config = dict(
    n_layer=9,
    d_model=192,
    n_head=6,
    n_kv_head=6,
    head_dim=32,
    d_mlp=768,
    vocab_size=2048,
    activation='tanh_gelu',
    norm='layernorm',
    norm_place='pre',
    norm_eps=1e-05,
    positions='learned',
    qk_norm=False,
    attn_scale=0.177,
    bias='all',
    tie_embeddings=True,
    parallel_block=False,
    init='normal',
    init_std_qkv=0.0428,
    init_std_o=0.0101,
    init_std_up=0.0428,
    init_std_down=0.00505,
    optimizer='soap_variant',
    lr=0.0052,
    beta1=0.95,
    beta2=0.98,
    weight_decay=0.053,
    lr_head=0.00844,
    grad_clip=1.0,
    warmup_steps=200,
    schedule='cos',
    final_lr_fraction=0.1,
    batch_tokens=65536,
    seq_len=1024,
    doc_mask=False,
    train_tokens=251800000,
    steps=3843,
    dataset='wikipedia_en',
)
Each number is 500 + 25 x the weight over its row's rms, rounded and kept within 0 to 999. Layers, rows and columns count from 0. Numbers have three digits each. The size before them is the row's rms in percent of the matrix's.

# down: layer 5 MLP down (transposed), 768x192, rms 0.149, rows 51-70, columns 64-127
# up: layer 5 MLP up, 768x192, rms 0.153, rows 52-71, columns 64-127
down51 098:530528469538537523488483504550462499475536520510496523457500473512497515499513493521497476499533529530505505488508571513558495513506497461481494506519486514502533545517554495552484464536504503
up52 100:507448480495514522497502511468507540484524496518524477509477461485478518464474466473511491495508476490484498519444460544484529493462525460491546466515499503476506469538498522497507468502487517
down52 109:485540530464498498513488502483513503531529515518478488487510448537530511512492488515494504496505509494495490533473521500513508506507484483499543483464503475489499441502504517524492522494489524
up53 091:503464535525517505509515505514487514481505514497499500501516503513523523493469478505535489460555507501515534522471478483456513519505503493507467448530485488468479500533511474494526480484493539
down53 095:513485504556505495542502498498506500485468523530525500483506513525506480570451517486518499505553461528508489486499510502483523460508457497493509492532521476481522477491475494486501519512539487
up54 104:518522504536492534505521489482476462542484501486485551467525491483485511497516511477534457532468496471491485505503520490514467535531495499488490462536493504511491497467544564532499496509487534
down54 109:482500482494503466520473476532485461480498506483498451518468449498483468516507524559524495499506459485492503459488523508526511486536529512494454477470520515487509489524475523464475481469508486
up55 093:503511503490508479476530517447543464508488519529527489484499484516514493460486519515532508514523501521474464479475503487530492536517518512577494518508513547468489478480532503520477462499489464
down55 104:488521528511506474543500506538548522515507491499497514483498497483485540483505472473515485508495488514512507506562494463475508484498429511461538507506496474530528523507480500491511504516492495
up56 096:539460481532500459503507488519484477531515511494522495533485515502462511490532506563450460518503525489508422490501514473529479511479482496516490489447508493477546477496473497503499526508483522
down56 102:499548502452504454524487477546493491510488518484494485471532517478470481465503527506520487491487518475469504511492488501525507504511475514509501509498532525510502472496484569474465465490529502
up57 089:481500489509536513536483463478511463505471515484492506525501501474468531516505485454492513508472491503525491537502460468487532500511458490553464542496500498457502544502472489502544470498522504
down57 098:512543511483484529556480532471510512519475454527499541516466482522516513483517479509469488493496516457493552518491496486547556511519502466519504497484479493506477502511485477502480529511506501
up58 112:503479524457503491505472498461539538543521478489472490527498491578482443477478529467518499472488469503479476452473488515484452523477507542492493487540481482513464491525513489484504529537524443
down58 102:480542514526547508523511510491463520525485516507503521505500478480535508521491460567502522484486471521489478517492507499534467496457454516509454534494508546469521534519512505534494441553486521
up59 101:494528550515503476519481526498496520526471504489509523552530492463484479485478525497520527479515511495546534516498456516493495496521504470515466459524470516477476494499450492500502540543488526
down59 107:495454514463477469477479510491518465527492470532542503503505529479464487505448473532492519508486517516554532447486518504499485513515484432492490500488491516504521489499495497495510509496465538
up60 096:520446502500503525487494516560518507446517523479481521493501494510511478475514487488506497468478494471500466526483497535483499519494504507561543513533465505493541547454523510452471543542458540
down60 095:461444512493459509514502490498482489540490476484515506481459490532494522484528472514518465497531508487461476500502531478477523462520552472504477489489506484517511527548533477476512494476471501
up61 091:493435432447495511487485463514519521506492525494514521481493456543518449485514490474524481523492512501480462484510524527464470514529485480527487488555458526441499483515513523518495495471458474
down61 069:513482531528482528545544479470523495475495505495509498508508528530496505526498467507506495465440550493443513527534531482520506472530522472458534524498479520497518535477464503495496462497496481
up62 092:495522484492466540511495494500457496500537518483427524500515464494492536467504486529488489503505518496510472543456504488486504490455491520510472542505452512527508465488506470495460492500485476
down62 096:530508500492504514541489436477475513486491527490507485529529512476513467454459516474496491429511511519444510475530514502472503521506537514534471527541514506500482559524496511485467501495508514
up63 116:507539483527526501516529536539484480517499500496550506471524467507465465476536454507542509516531478511522542498510505478507512507431463477495512510463523518503529517450502501502457480468454504
down63 108:462493465513485537479515460493498471463516472455494492493510510478463493528473462505542518482453513515476512480515528495501480489526503496514530502517524486506499531474484550507544493522512436
up64 103:464435526509498501511501482513511491462526513458502484486520507499482475496514486526506465529450470493514504516523486503467519497481501490541536509505465519466509487490503505483492491482514482
down64 118:516534499447530534514461489461514508511473482513504480480496459471506484501495478481518463501497494537482497512490508507481502473490508535511472508457483526464459463530489541469478454481432478
up65 117:517509447519513498475474563509488468524494551506513510482507507523533551500555462542481500510483533452492500520475488475481533489496497469491489528492482493463465493458519499506475506498499515
down65 116:504510495496485499454481492458486466531520477517506508502501500466483491484470499458512510482464503506506471455500502466510509501487488520513489487456482493485511536515473522523514458510502488
up66 098:490534520509492488481508510485515517478482528530515477466528510472554536525506499539479504486517511490544518472492442453506498546525472514538548539531471494540484552503509490505475553524507516
down66 102:503485515472526475506491532473484515537521554552512496508515515500489505531492466500555508536502495514526475508500534543511524475463458513477498506460492493491523515458545462500503509476452554
up67 102:489536465474470440502467505515519485536480518457491465511542542492540489475490478563509523523467466471505495469492482551460501474474469519498481486539484477482495545498510527520497521510498511
down67 109:468579499498500480511484491462518489472461532483493499509404495510475499497526468465509506508521519517534485479515499506505502476519486499498468494514517547499500490515510501495526525539482502
up68 096:530524508515558527465510488531492446521486544495517539497516554464502504480489470514493516495539521480515518501497494494480476479454483511524513494519472521503516479503510494516516491517490472
down68 098:480506495500488467492516483461479497533536516500511514467486526434512519480509508471509514501474512530478474467489488512479433481507509495494524508540474458527467523481486500537478501469516490
up69 103:545476505484468532515565527559481501453495443508534495494515517451471490517512464492525490500543542484520484481499524505475546540525514512512457518481514463509526512476520523439510517501503513
down69 100:534535502489482507517501468499473465481522498487470510499510511507532440479532483436498512540482526448470524515494473474480480493545479471536471484517499521480512491547522496518489504498554530
up70 104:520498492507547512509508547507463475503520476516505516507467469515484504480512507504477482483485503476495544493470498496520489495510497519513475478506484473477457456507467534488441517531466514
down70 104:523493503495466514513489502492529549533460511527497512458509509544513521502538529494514456476498486487514502504468516486528471489474475491501488493508448520495502497451513498540493450435490485
up71 102:463526483460447542534497487523503493479429513481489499484487522461499515508462526488524475503486487522504471520500510490485522492519534413498503525451514504482505525482533549494475492529492537